config.toml
n_layer = 23
qk_norm = false
bias = "all"
init = "normal"
init_std_o = 0.0298
lr_mult_up = 1.03
warmup_steps = 200
steps = 3212
Each number is 128 + 24 x the weight over its row's rms, rounded and kept within 0 to 255. Layers, rows and columns count from 0. Numbers have three digits each. The size before them is the row's rms in percent of the matrix's.

# layer 7 attention value, 192x192, rms 0.159, rows 0-191, columns 128-191
101:123115142135138156165112152137128119152089142142138150109102131115132131137127122123148128095162146100119107097098126150104149127123125089130149124108134087121121121171119115116073108129125100
089:130145105125146134161161134138121113106115146089103096166117172160098117143131133107137120151124098118148124139136157113138051143141118145114120114152121172059114113131110161109111110117117176
096:126122112121120154178105111140121129122091130143107133131104109150107136151097126144128148141144148092136133132147091107154108134148120117099143156154153142126146144106159156124134174083081143
095:082109169149076129144124111164128118109139119138134106132120149167150167093129093156138143124116145134116109136132094127137152119129095097098093087078109170167148126094117141117128177137164111
095:136159135094193125100144135135129116142138120137134132115128177135154146082151150149119121114094138137130119140107096118115103067100090139143151122127128144079141121191141120136141136115199126
091:144116118104149108147141139137127176140097107176128123130140111158101157128131095134125093114105091103153177091128111126128150130181120109130072113154127119115093141090156152129062125148162114
086:156141126134127162138140119099133151120103115139117105153114153140129130141118117113164160136076113123151149172170128136097112142179135123151111120122143100130175119112112140129136127180163120
101:138133154146065100159164174133160156141141107106142142137129135132124151096094135137143090114119148102167160138131128106163137093119169129122109107122133133101179127157145170107149131084105115
089:121154091138125155120112175097150173093139114159158128119144119151106152109081127129156174131083110087135102131117136130130117115117083100126090145119107106148179160111115152112164150107097112
099:075148138111136148125119137125148130126146124141141133173088150113161107151156099108094139166173163144177142163133120129126141149140111181103132065154146126058158196102133113135131146123140117
094:134114151115128107119162142077059143141096113148152161130121102128135115150137168156114134165109167109177125125179145099095105089120140113114106142103145154125126136078114180113143138141110162
092:100127147130147093133119128163134112146118156155129125139121138119134121131174128135156133123131106100102122116117140147114136127114135172172106197134137120152147101128135187108110131127147148
093:144091133102091126136138131148120076104137124148145074140127119105140125116097149089164140131113134128138150152134082124150126143111126157096111124062163105107134142110124128127102130138169135
088:133104108142159110117129123122141121130087163155112143127098183127138136154125135097099145134105122103205114094112116150130154138118139106146130112104120140154112068133137131117160145119148125
085:131102133134123118123133108115141115139110104159127124139104118126140145114121120115105119126081118141139167112093160133143122108104135123126127111135103149109129146126076104081137134102173141
104:125089108138148151104113099127137102179138138107147114137142171087111170126173099128155089099119152126134125139131152118116152092090119133160152178115151127119092107133143114101140132085141157
089:124172106112151121079161146159127101098133137094118128157142100148111117098143172100116140150162118107120149117149177174107069155210110094134159120107130142137142128093170147133152108119081146
095:123127108134130124142135121126145112132116136137134152101173089127159130097110118153120152122143144148113131163183145133144113158123158090109137144175123139120107126099109109133131104165083089
098:138133150124124119139162152140106134173195172135118100127098167120099138113176146131104073147122098137124128139090135158094171096142125162114130094117102104116141125117117114124104156100151103
097:132073172106152105095106155123210141183086091137126148169112145143128158140119112124130155158135146128135140150138106155125135157115113140087130120146140085139071145142150105129168159103121149
097:130100124087159128162086155086127088152104114155097082127112096162116082094122123095113134154149154111135150089093144123165114141116135117147163135098135123132130130089122110137076118116116138
089:151113118165124098110134096166091065119142148136170109116125187088073159111160127112160098095072123138146127146120110134108163131118076082117135146094132134155165123124127109129080106103124152
102:104180115164095135170134139099098145128079155166111100113127104127131118130116149103134149079182105166121143147126139119152135130137109152096121087156094156138149108128136121143148115115127152
093:122136128146095148130160131158159123104106124143170111135118191124121126172117136147129097159118139114110124136120174119077164107142135107128160103127156101166138096129083134149125129178151091
099:097115148181171126155097110137186099097122136147137116116140174115122161106099155128137147134157112116136101113147111141128142153124130132110148134138126111070113135160110116107126154192141121
093:100162088161109123101104120184102153107160120133153101131147157142176135185150076120100135111099156126130100111106098102138157159098129124163072149124119128152148114116146163102083125148124156
091:142147157152147107124123101122118110136141091140129123117130101134083082108139102148125100163133165131148124151115153135077131091149132090175148142122166163127171176158139105101114121122097133
087:147118109142113111117145162165164126119156090103132109125105142125063106115127135125131077141147130124114096162133114145154124142185118124152118099111142096160114095147138112123090152095095111
101:144135128125138108103158142120144145069134170090154114130119144143124156104149109123120085135117103149121096104135124107076084161113094119139192164097133082117141076129105100104109136095168129
101:136132088149162123114134100097155130105110100119137169117117094143148136125129130148160079115108114096139144155150132130117122143130122128089139181150089117166127158144133081129139119118115147
091:123119089110158127101106115137149139117108123093123125134127156081148095149086099134110112134150141167141098123134105102111148124094129151151135150147094135147139132119121129090099115141156101
096:111145139085134134112121145114131132147131169085164134107120136119164140121149117151158103071084149138160092153124101126154157143108076121129122097090104179111137171106074102086139107157183088
091:139139103110145181139121152136126103173099150184125154104155098060147082118168134130122130113107126140140091108096145101128149097076108130112106128113208126117123095125139101144128153117089137
086:178136129160123148157152121122148181109137141152100121157124127133096130130128122093092106129131089136125175137166119123120105132151121147138147142138134120152100122151122123116145105179152134
098:135087154114122119107149147127131165118149132110093172107161150120158097055110120142178122094140094159118090128123101147111133147115119115119112178123145133118146140144155125095123117108133133
092:140127124162100112099129141125114169139130104079107147122111143104113117146136172115110148152118104097113129117118151088162147153095155120083108121096065105168114126127121179081113153094130092
091:142143147114079095095102152134106153105087152146123133158154157159127088124129095110132116128098104092138098164156143155170140167175117115134115078110147164132122103109141134107150144152128148
097:131080101148141185166122131107113121130113117147136124135095122152176167118126132132154193119133133167117114125154078126088097102111122111099158129177112132110145139156102109121141149072111146
092:136133155091121114132171100138122101151092181123136127097160146095134117119120163144136105196143129137114136122123169101112149105114134144095146120159101095129143091171147108109154148105133124
098:115190142067104095135160144122119133125113157133137115137167137113109122110141187159136120133153096128170099147136120131147083129082105173129119141154130116152129149085144124130138114124116124
097:137144147124068098140102112141137118086112134155119152110137126141146124130154104148142154107088133146123126121121117107141124159125160133114101167168130112115130133143159155110138119093138157
090:111121129141125108146140125134139105141136163182126122126107098099131154083146093081122141115101104136162117161080091140118163101135100158156126158156129103158132125161109063109099168131144128
096:139140099081103121132129159128136092160117087163115117162135091119122143079103135101108156152109141106099180128087151132152106151130106169178114118145133157193113109070108166147146102134120150
099:114098146189142132101129168151128118117147126066133116101107168105158130172097169134110123142126136078120111110148139165129108122114128168087146110152113114106111138107076097120144105153152129
100:152132169126129098122139097141155162110144144108111131140131154172162150131085100132136132169118151079086123141135131132110166143180156113130147158124066129106167126115143135112088127107129108
085:126136129171127097138132161119140137174152123145146124135096133097082105127158089116133137123140196130150090145120105136105129117140088162114115160161156136139156120156156128154148119119126120
096:072095137100117134158124131147150146101160129158127158128145105148126130122092161155130118172163118091165122131182162115098181126085136139114156141115098136123146169123140147121104159184108074
099:129143117140168146106142121120124124147148133130151108109167110135136131090138135134131106123107128085116112116186145106094155133127130181143147091096128123144146090121108115145158119138154104
096:146133107124168140116088137173104133141191130104144150103106104113178165133124131142149125116149079132152112119138127136133149112126128163098160106089145152120168144092152113131100113148107157
098:145108124125123153156117110128117131154097140133091103121132121157107102150129106119135137111138108161132138081130155144124112159114128070163170141148123150154166113150176084127070136115077144
089:105144164150154132183139160144134114093151098143117165109084102163144101135120117139151169106137152118098083103111127102112126103135138062090124149114152128172123138135141109137188114151134151
088:132128134132144124127141115132171149107132087140159125119136110114113108110161132182097112081082140111107124136161114140101089115112162128164147148108114128119128084142150138085181158123087119
099:139140097092129103157127150125123116133168147119115137122080136138134098113142141169134114060177105153126082143104127136120138121146101156126135131170109126109117137132108156124124120122132119
093:072101145133107163148142095143129075148123107135139138091127116123130106137124117174109132119142083159164109123145134111114142099088143144133128121112152091141126131139111101092109110146096091
102:169120124129152124151105105147103108175131169113120114128168154103126113114162157124128107123147075140105107109098153103133166127072117128148146095116119113093122173114143122103193110143145146
104:133101111090154131095120121099151143192121129158206112132095132165109153102131115111114153119147154116103122115102124088067140134120085193105117096136149102114112154136118146109124109097136137
098:164092085144131101108118124124141140156139127164164093151130133153104135124137082111148090099146129154116095141138127084140148136075112127135136107126131169183139117125111066114138119110151106
098:133090108098112146118156076084129185112087130139140112135116111095087122128146152123170135134154118136124150128136121128153080150064106125076123107115141158080131175138129123117109136095112113
091:142137158125129118127114135092149128076081124123131161090174116118140103143156101143091080115100118153129107125121103117107115117124135140144100085149142081134156158157175097141129129153122109
100:103119155127111106173151118114094146135129135136128136126113140122117090145113127166118123169135156167147183152129132138149140171102133103156116118137140152104112130105117158149140149136145138
106:110168104143122081085163144133110119144146138110121124156156159140088109138102134137125128100084140071106136098139136143119132130128175096113107102110095136090107132129146128149123139126133134
089:105110154135136138131098153169142134127141180139126135165142158094126111108097121102130137141116127119103108129098123121141157095148147166129157134179139167118168105184108104049146131107141104
089:108102145101089100164122133127159140068118114157131106126114173150098078130176113118109113118117144122113130148159089116129152115190138118158108120126136090153135114124133085149124140139147102
092:182143136123114116126168092137138160106118127138131124136150086121117140085160158131151088194110115150144096142146178150167079120105117163116136081121079122118129170139136170144108106118157164
086:141079132156101073092143121125108098099121143063119128135133153111130108131114152113143091154093152123137126177131088146116118127110137131087100119122101134127089154094142117161132118111105120
105:097138160136133084093120162148103129145126132142133174123108149126141090089124132117155142124123166104124108137116116160154126101188112111087126156155129164133106165168098125136131121146142175
102:133111126165125121117123176180132155118135097082140134127156096153141129080084112134120123161116140124118154106140106094148090119152113120119151167109191120151116120140132164137128154106120144
096:126151106109115105117200143146102171104115129143104104128149133161119134199161129114089111076120105170112153130129083103116127122173103136100118082139120103122176132099130095101096130095139137
090:112159094089112161145134118142115128144183126192130096132106131120096165126118124107134073159101167126116120129095116141161129091110094130096142142110122095085177174091152143158159135099096122
100:139119147136123118153133146111087171125095144128142163110100148163128172141128103144118104102152139111117131123134123193088167118134116176120087124131096168116116147052129123107094169120177128
094:119112176138154099138089088091171133109150139109131127137110138117144106105132122176125084131110133125129140130102182118130128114146166147140155129142121131101168121112113137130104087121148073
098:115125119122109093116162095140131088156108133146100131141118146148096102117199129153108068119155140132142149137153155177125177116127134149147135119116146112149131100109132106134123129142126093
087:136063106137140160121134092127157164165124138114141111128095141150150137126143121120125143173110109122117112121118105112184128110122145132090080119134114139140075135133129118119099149144138111
096:094157097147121172145108116108148108137133118130126143109114082170141149143113135135144133142104152149066122114155149082133134137081132091111111165108136087168108145139138132168111116131113103
108:129141131142116156138147124125121110155117119165114117121118132128123116135110114145096119126131144155113096149088117153160179111138150123135114107108122120151127139090110172127181114188125123
106:161120114123136145116136133101178137102146130079144148173154116125138058132093135123117160169110096115131123152099141133126096125119112135118119116131128148172149129114139136157123132122146143
104:121150121139118078119157155147128129152129117121101104126119122139110136128158140145141096119147124153151109135124136114147105162112075164147160132120129120129138063142128136136176146127130123
095:135139125164132132145151136105114153130078142106119109147177134078102133102138122151128126126114144168166106142138135151093161128158153096135155167112151136099114159166158169139107140130124128
101:126134135162111126133096146160118141142140129125088169131099117160145110125096149106132129170056131104142154070142100137136097079130126136176109160153132175118164106133153090095118140141126084
093:117109164135079153135124145150129103092136113140125153140108116103123147125121167098128134138126141123179155153107134120119147143115130143090109106164164143146182132143115104119120057083119110
100:144127135142110115107107146106175125114150115137093162108131097093159109125133157096105173171154140140153110128117107154094138089122104122084118150128138142100101084159143143130146152111124144
107:136164112148106132063115107159125142124086093152155119138102135103132146141066116095098114115110119147138150143119107109183126133151140144105120139124122139157116124116156102183133199134147123
093:144141145144131106072103121219135113143099146151148093117140091120148171154132087133126131135079148168136146147129137096175179119146165125119133163152118120134098145123140109134151129112124109
097:148145125172145124153128102116108123108171170091083170110152160115157129124103113166110108113162119141138108111145144148083093130134130111092148127135110104073104119142146147079080131125125154
105:116096137095116117130111122149160154114131087128123115088157122137151103097121082120115160112108123106121098131132136114147143085068130108131132121137142147147139107137124113187141134141169143
098:108153142126124132112145140137116079148125097136117162127136097144144150115113118140143101133116131136092145124160110148136153105152102143147137129142156089135166120126104092103136090111094119
091:091178158102119094144143139170117134104127116081145097109152150121126123131124166142104155161110101063151152115173111135125130080103117105120126088143121134121113134108120074117137123143122131
095:094127134098117092169145113129151138076120099116125140170108120154142143135125122150128151102174112130156115099132103184054101102105130126116173080119121105078163146152160092106115112111082117
094:110132130134175124120154144126142124204093140139104120176112121138144143162081080101109117136117162124086122144150154102112106101122143162120120155140121141140129179102130098084142113134110155
093:154106133169139179101142128174111122115136154087157131096138092103119118107092127120105121150112105121152127127137146129155165106140153130106121141130103146105143131109135130051114089146150122
092:124178135175149152155122168100124106117138165101144120126125153096118138114131099163148129097117157138144076155164119142109102150072112117108115096131147127154136157140124073112133130115087144
096:147130163157093101124146096165122126120151117075153132140164131110161127107116141128127147127156114146142135143134156141148127090139148144161133141144135103106102120104085165110118129130119183
095:110155122121113150105135129162145091169144094120127110131103065108156098130150088138145204100107149140117092135142154124128151079092119130133135126136143137176124094155110122147171116116123130
099:160154116115157170119112104098115136152082141113132139081103115144119131107123091135135143133103183069133142138109129153145109131142113124105103137088146145115097132101144204126121160111152138
107:167130147144135113130136112092152182126164118124174120140103136125135087111145115137125131170095170103162117142093126134128116113103119160161090147140115135079113087123123194129129124136140071
103:116116141110108154126175104128161130139099129159107121081124057182166145135125120116134137116156135122126152119141114121131125124132117090113128196157155095123118163114147142148146130143119142
104:072158162162120140152124123160106172144106095124108172129093109132099135161090121144139107155154122135136132152109122117134194125115102103106137120170112125109131159144120135111145148161105116
098:114129115135132115126120096150086174186121119136149102165149125131137128160109146114098126105111120104124131123136101158134127091078099181148102134162116117103117116106151164129132154146152104
106:097124135110150159095103099135090118134131135119103111155075127124119099138113116115141102144126105086108128145132144117114132113161150121114183132057116111138094137157184130144167150128143111
102:128125119103143132178133158123143113106152105177115150180134147136097128114161129126140145117129123126119161117143133110105115149137123131115113131134157146225090146135161111148135157153100089
100:163135155140130153115109135113176157110107118128134088130153117134174144165117112114146099153140112163145122164146168132160117141122095105104129096122148178117084125125126111112171111147152115
107:134116179144082102123100161116114153135122140133194141105127116103140119158118096157153088122132108162149126090095189068125170134118124099119122173108141095123137115128123121117096152133133140
100:152152136171116096138138105098117116112093127130164087149146156119137127135141124115093098150120176146152082187153186140104100139127160111129146133116136124133152086138110137154133137140103133
094:122146113143140133120114145127129143128114103123103127135114083115111073104131134132129149133157126123103133096145154157103123123123105140136154120154150168156147116122150136151122076088105087
100:125137110102114128137143144115123133141098136128137116117105089142115159128119124135109132116124143109148108111090142149116114138118098126150103114137112130116112145140167096119075127122101073
107:098139138141171112071104105113163146131123132122127128081091178133171141123144130129135094071136121121134055080135158122143136117131165117139099106129114095082135164167121112112095119111159131
095:171111157109097127146133127158170178103153176097161089139113155148135121164135119148136074125128148135133111115141114126124097125128102110094171125064140142099116123125154107127119148139089143
108:160152090164110168114117125143130125148127132144114140153098142137141157132131136108130113120130097131128159134115115157146102163147153102127093126100134139151114143130133121084146119102121129
103:142151124108118181129121101084157072148135114118115148108116162116120097126125113154129133153109115104076134146186115107134160160154113138164111114104158097094104108144119136104084113132142105
105:119127154132169174165140139073092117126128118080127126143109107126174114076118171138118180152123095128149118138136181137110133119113110124144171111154159139106090129115105149137114089156140132
093:138101132092120104115091154114125142131134153148116130136116111098102109114163149102138137098155107151134105145143151139118131154118099115110079180131171095118125149144121123150129114145138099
107:132093154100135127117105143155142134091201124136117131132144157174134113091143113115133164123112104116095122104095114110117144127120104129144097141133124131108168101112175123162126119103119165
098:136156139128114123130128134145131153140145108131150124108113173139162140099111181187087131119138119152153108160091129164135133135134146163153148109160119130113156154112115115097102117130116111
098:133131090140150152144154107114133063185127142123085163151114138116089194139117128124100106104142136140124142140110134151134113131178110133171118098112117134117146133128138090127142118123105146
094:109109075116138136111096166187112125177127112116130154129105127114113097108150102169111157148140130125152135147162161147136163115100099109164168131149120100058138140105114151094154081149109149
104:100105098102130132101150090109118139163109178118130160167134149121085113140123143157152095129139158144144093119107148115110169113100145114125129106117070090133110184089133099142125107129114179
103:136088145133151170085131115100145123139134089134116156155148158085192112148142131128143114173151111101126112102161129124158133153130128117126108126142143080127102132126199124084126115136101094
093:128138172108109116131176148141121142130118105143132135162147112122128131107171172176130067147163171150123150089127142141150116096091130093126130106112113095126083094143155106142151145091118164
096:168124082139143130120122103158101120149171142140114129137132141083090099125144089152159132095140151170071123156124111077121152138133132129131098159089102144140152137120120115164145092180147124
090:103106109106131167141120104119102124110143148087110166146124143166126118150159090087100140151144158167096121141104128126088101136139141156162130169119142127106122124139112098176163151148143156
108:124117125139172125098116170130155129141123111154136076120126138115146127114164141127120104111099136127168115139119126136106129152115113152140091102150155135120148106149148089103142137146124131
109:160081115150127129129132087147107177076171150121126113156112159117098148075121068116124100163131137139124105159135114103126126115138121151141167136113096117087121123117151142164113131130103111
102:159122208129141135145107144119139151147172090122103141151081129178199151119136088120128140178095111143144158127108097157133153105130150085117114123116122114111087146119091135106132098179111128
104:141153146110159154123146103131071186126145128109135147079096106122145122145117095098105198152150122136121160144134115151142154126123125138128111140143118121093103167118125164141151111156146130
099:188119098146097088160137147120142150131076138125102122151138132178109145115132096087089127107168134134166115107085140112085117115119107172149151153135142174111190151128141090132117128118139108
106:108114096086136069131148135088130149151116140165113116147165136124143145084118138170126124090109135111151114144123112127157152075115120135152079118164134130119115139116143138116125160131147169
108:142094120134136138134126106149162121162115134115136146156121133136128098171139135144104093119110121119113162153145169144142120100108134117099128123152090120139090089170147157105152139127098110
101:135123117122167148147175128103158159116137133076107139150124094162113135159148123128108153152143125150071140122145118110153119126141124188134142160125096162161087113117106116172151099134139126
100:143190156127165078111167123162106141152148169153139140108123138099102145140105149108144138109127149092122128139151135104095102104117118125085128142134175113141148178114153094103153110149135130
112:137105125113152127107166149139154179091154097113154104119082155130114160122141088113098130096112137114127122128100143147110130156125194135171123138107150104076137148092125121061109108143116085
119:101090097132121091153141126117176171099114159178113114135133138165134106121148114134111115112102152122115151105116126092136081072132120127126185158130108117112134116099126110113091167109097092
108:144124095123148119102127131138126230171128098112097126139136142126175119105141139094122136127158131122064146152116111145158092137101138096150120124149105202112142124135132137155120089176159099
117:112082127143134129150121164101143115145107164136116123165147111125161152085180112151146123136204153151139104135156189136117095095091111110102168110138071149126135160147137151145114134107145143
107:148105144148111123129189112112162118073110126117095144086148137193152135092117104115114143145129113122108161142131141133130157082092108138148136155180148143148141119179150126147130138108159139
112:130152110132144147103152104120126103119146096144118147126107116120147161140119130162086153113150136128155163122130137158114125094138129088152138092110102141109121120141113124146108142197107088
104:098134103098123142127155124109137138164116127098120117153143064119146139097180144140110138121134104131147153133156132112147125089141140139149087119098115169123121090120141139139124130127131092
113:148109110140148156162142107103114129105133105151140145132156137143141121100121137103155170109121111111117141120098109128088127119121137090145129099121128129149141124115121122118118120159149141
106:113133129159123138127145151138129115175135095125099128111127058153139114072126125119153162146098168112103073083099141099126099095113142135112139114095116081112123155159155183186108124133095113
121:107108155089114136137060141119125106112130116144132123131146125128119112110137148130134126132144137140129093121115077149121149118160158101118137100140098147134142158112126114146121094076161144
117:096151124121118141148092130127151161150085113166110109116149122147106140110094121117135106109116142117157085095113074148166096121145090120110112082115136131185090146127179107128145146144119138
109:129116096173134151170113136130098087132138104124144115121130135124133080163107125096103098176163140128105174099154186114122125145144161124176162135095154127136121101120148145171097113134141137
137:161113117111136130144141109110103160108130157075129072103159141163154092133112133155121089126101103136137121108111184127146088100114088132125102150111151113143135100102134129079107128142086138
120:099095108095149125119120125119120147097124156072128173121128132109137138138106082163138125105089102143123157112143123122109124108130206103143136144151107126125084115144171126116137182164132158
108:146122101154172080137126124135129180106145095121150096143097094145083137145149136091097147101139150094124125103114111117100137089128122087175121143149143100110129075125172137135127134140119115
118:153145097115121182149125127138123124150099136096127130130125094122146114130053143137102099118128104154100163126124120149122126108138125140119138101108125155086097139160155136114093136134107132
111:174129125120107142152109118146166119146126130127130107111125130148137153107123142113138060111122130145144125121095076133087137108108095152114155144122122147144170155141125078142167132153090111
110:130130115125123110176155133108116109110114142209134122134130123119138148133163106118126143169125110138157138133107135105112140139106115126146155110129096170174160129140131114099147103092142096
112:118100123153125135089117144123128162104117150125117136117099132157161103091168110136153122103072098118159138122114154091185105152109135110152107117136104131081122125137112131132116113121175115
111:106118139070112150127168099077142082126115088078138126156132104080106143116122128163127114104120148118143117134125138127110115134108100158124126135116125120128109133134112116138113131118113085
103:122151176147163132152101125131126116125127131140154129100122087131158106154148158120122106119121169139104094095080141127110098128133169148108095107150137138112125128142121169153150170111129126
107:122106152114121136135098143124089106130151155166138141152128136108120128143189136117128136129109109139140127081112120149157139117158123128097089135080121110112109176129168142136104152150110170
124:115123129142129123130159099143167127110106124113151138134140107183143106101121155099129128150118187100123132166125104137132113119109145097113128141107136145139095182163203093204126124154114155
116:165133116128121172118137129145133106113147128098156116107102126186180133093131152126095151126123111127116133101068124101095118111080168119083149128103131153147137119111131116155126100172097140
111:110143159108140148090131125119118136156143116185109081135093117125148155090125149118148130124135152118148093144207092172122114108105126093089109145131127154155115107160091109129152147123108122
115:129138145148138144123158159132068133155142144117158126115101122145110131121147111131147134092148160108098093140111114108097142160140115109140127101123144135137136176139167144141141071112148115
114:074115137157201108149115166108101157148121134149115126091141156132087136126103110109084166138139160092140129152091177161178110102138110090130139125121120154124087083140135129147124126138166153
114:121086160138131181083130112159117137132102113142098148139134102109093082108100147105092145140102093135134147128112137155135163108168121140107097092103147121123129145140165110149097129137108117
107:106098144132113153120138125123156128155099107089158121170113130140178125099121122155110158143149178136143143110141080121102089132130129111106108095117127126167143127140150131122111128129120139
110:087154160119152151176145156127114125114145153144119142113144113112090127162135171117155172129094081122081148137129137092125123152142130143112131169104159162111130089178145177113137115169098100
122:133156171134118123112123095131083176177131106133133105135110105105154095154183151106128129118083161133139091150130123193080141090144130129103132122138110130108121115111117145114144123092101126
094:128144118112100132121163126175100145138110136117082132104130155180169119151119104147148087132079066141120144116128147147141120118131108094142125143069111135138089140134116125138105138143125119
088:145158119120086122123135121079139147122150088097162127129128123103149116123152126130112105088112154124162182133181115116135133083154132136117152136095128149123101110098113113136184164111132134
095:125130120117167107146146159126153142138115158115122099114118114128130072121154107129116098134122111120077150130111070154093115130175081101119126146110135122098184129127169136096113144115126088
104:088138114167142118119129132145130132125137177156108105106142114089111133112123144125142178168149118153147154163111142119097149172124109143136147104129124112091136134111117122083118106134114092
099:150156160130105120086174145113118136119162128161150075154128138168149141125102144147127120125125119163129141106099129151133145117102112160117139155158116169085191105134114120164118125127107096
093:165121101079109131119110135132176133088133115100151134143138136130126133117099115127111093114141099172143142156108100116139103160140142133175139141132150110147138189101127103103089113168158108
095:128084143126110155116121122113141141161128111136078137171121114086132104109144114117141159132133103148192123135107094116101129114110106143155090151161147084142130117166124133133130121117117092
103:161109139105112137129117135157134164128175135149154115171136076140157151124168111146135142132110130123151131163071117127140123143131133090158113150130160158122136137111158131124107130087124103
099:126114089127183125099143100135127126134141101104116163111134096106179109088151111144158111120137114126077191148168141094155130111096138128157121123112163135139094148167142118189093155118139132
089:162093097150124109139170123118087134136161129107107161133136100159127083143128134082125161142136107122159136123141131111123146141099084158123106111211138150136169184133122153119111140119120094
103:144126098152132090130099107140152161115097115156150133106091141130117122117169135105087078105166108172081194101156138140136140101122120168126131144125111115124125114156098161155113158142163141
102:157137144116116153137154134141084107138148147149095144118162112154131129148110160169158106133105097162133138158132146128135180155163139167156107106121121148106123120115175159088126127134143128
096:132169142146099128129129119155095108143152102148159147127139125099115095167161108133119171142144148128124140113129119110096143117081119082161146150140143158133096122110119127110100078110107107
093:173169110152120075144171117136109157103139092130084146148146143110101130141067131129130128125149136132086101134139199148128105113137181132164110178125138143131069077132134126059127137170154138
089:081133146144163135111130152123152156148133139144140167138142177104120142084166099137148145102134159108117088155144145139101110141101133174126133141147122144141133130121096143103121132094114137
096:166145135134141109179130135105126134143171133143142121099110093125116133107148141130167180108118151127147143118148070141098127112112099139137150117118134107091139132138161142109150082115125094
100:140117170160105138130137124153180139093172098124146160137148166051139089163145111101140141126141138134101134163110110135110119171114138120162117148097140100117124130126123155139159111181102111
103:133138096093155112133117124129155115148075130110137132132112165132137110145175113106098112134140148131093123122142091107091149128145117128139145138114140140069148132147166110130117168097119120
095:163108155103076161135176118141157170097104122115136118129135125135147135104150138145141092174096137104075170142155146104120132162072092132112108108118149100145112134140098109148134140150150145
088:133132120122063178129093126120107188113120118105137086156174080118147145104153143110128119142157149148103077134105133136160107107149108174125095103110126159158127134116081187106149125183133166
097:147141156135131133077126162176083168121144088101123184128101117095134146123114125135143105125148145117116154090124122119137134143096138129128099107129117102129136153116147116091099116113105128
088:104136183100132099127128155103138147137133162121152111120159110102107121125106104126129143161115136108135103131099111129093121124105109139111130107137120130089141115157130103102136128102116066
099:157184148120153138150109153136123168165148155147184121142150142133114093128128149091138120108132090115083084123120107141118146144107132144172141139126185103155145117145165117125123099109184122
096:070126109161103164154122184115147129112160121133160117120156164104075098133084113129119132178096155120163145129128138168117131111102127133114099129103137117143156147126150126137126119142083151
098:078102082113100113104127114127189116138148140105111136126126089155147129104140171139121137123136120125136155123142142152109069091107118099140117139136147114157106055157107158176139139178133114
105:097130137152182129134100144132101128113108119110155097117112116119127139106125132169137137110093156143103095139098125116152166147142112142173119136105172090106109109137101117105119161103127142
094:101164153109132154150116135122171126123123123103133164177164133114139146149075105155148158131097107125090120171167077144123156098156138141176126111148130112155120101127124125162125154166103120
100:164120136110158152115095145116118123123156105133151097136142126106082129136156124117113157157139127138110124126143097150116103107152127123108141076101085127124149163102128143107116150089142097
097:120087143114108152141117138124090151128084128171166159172125114080137119162157145140122131116098090097078115100155139114155129110159113110144117109133128084119111107104131128126109092129098106
103:168109109166135111142119120161122110126141118108114124100135107108156095112119120060104147137119110068095147141105122108133123117102114157125113135130150105142136126100076127109099138145126109
098:155119125164114113149155180115119146167134144155144074123133164101129135140136165091136165111113101113093112127102129120124140158088134136167175102140135150153149065152148120126126107142088087
097:140126128110115130063117140133099082153102136144158144136124132101054129121103129098106103117111143149141166134139126117144191172131127168129132090120138101115139114122181136140146124126120146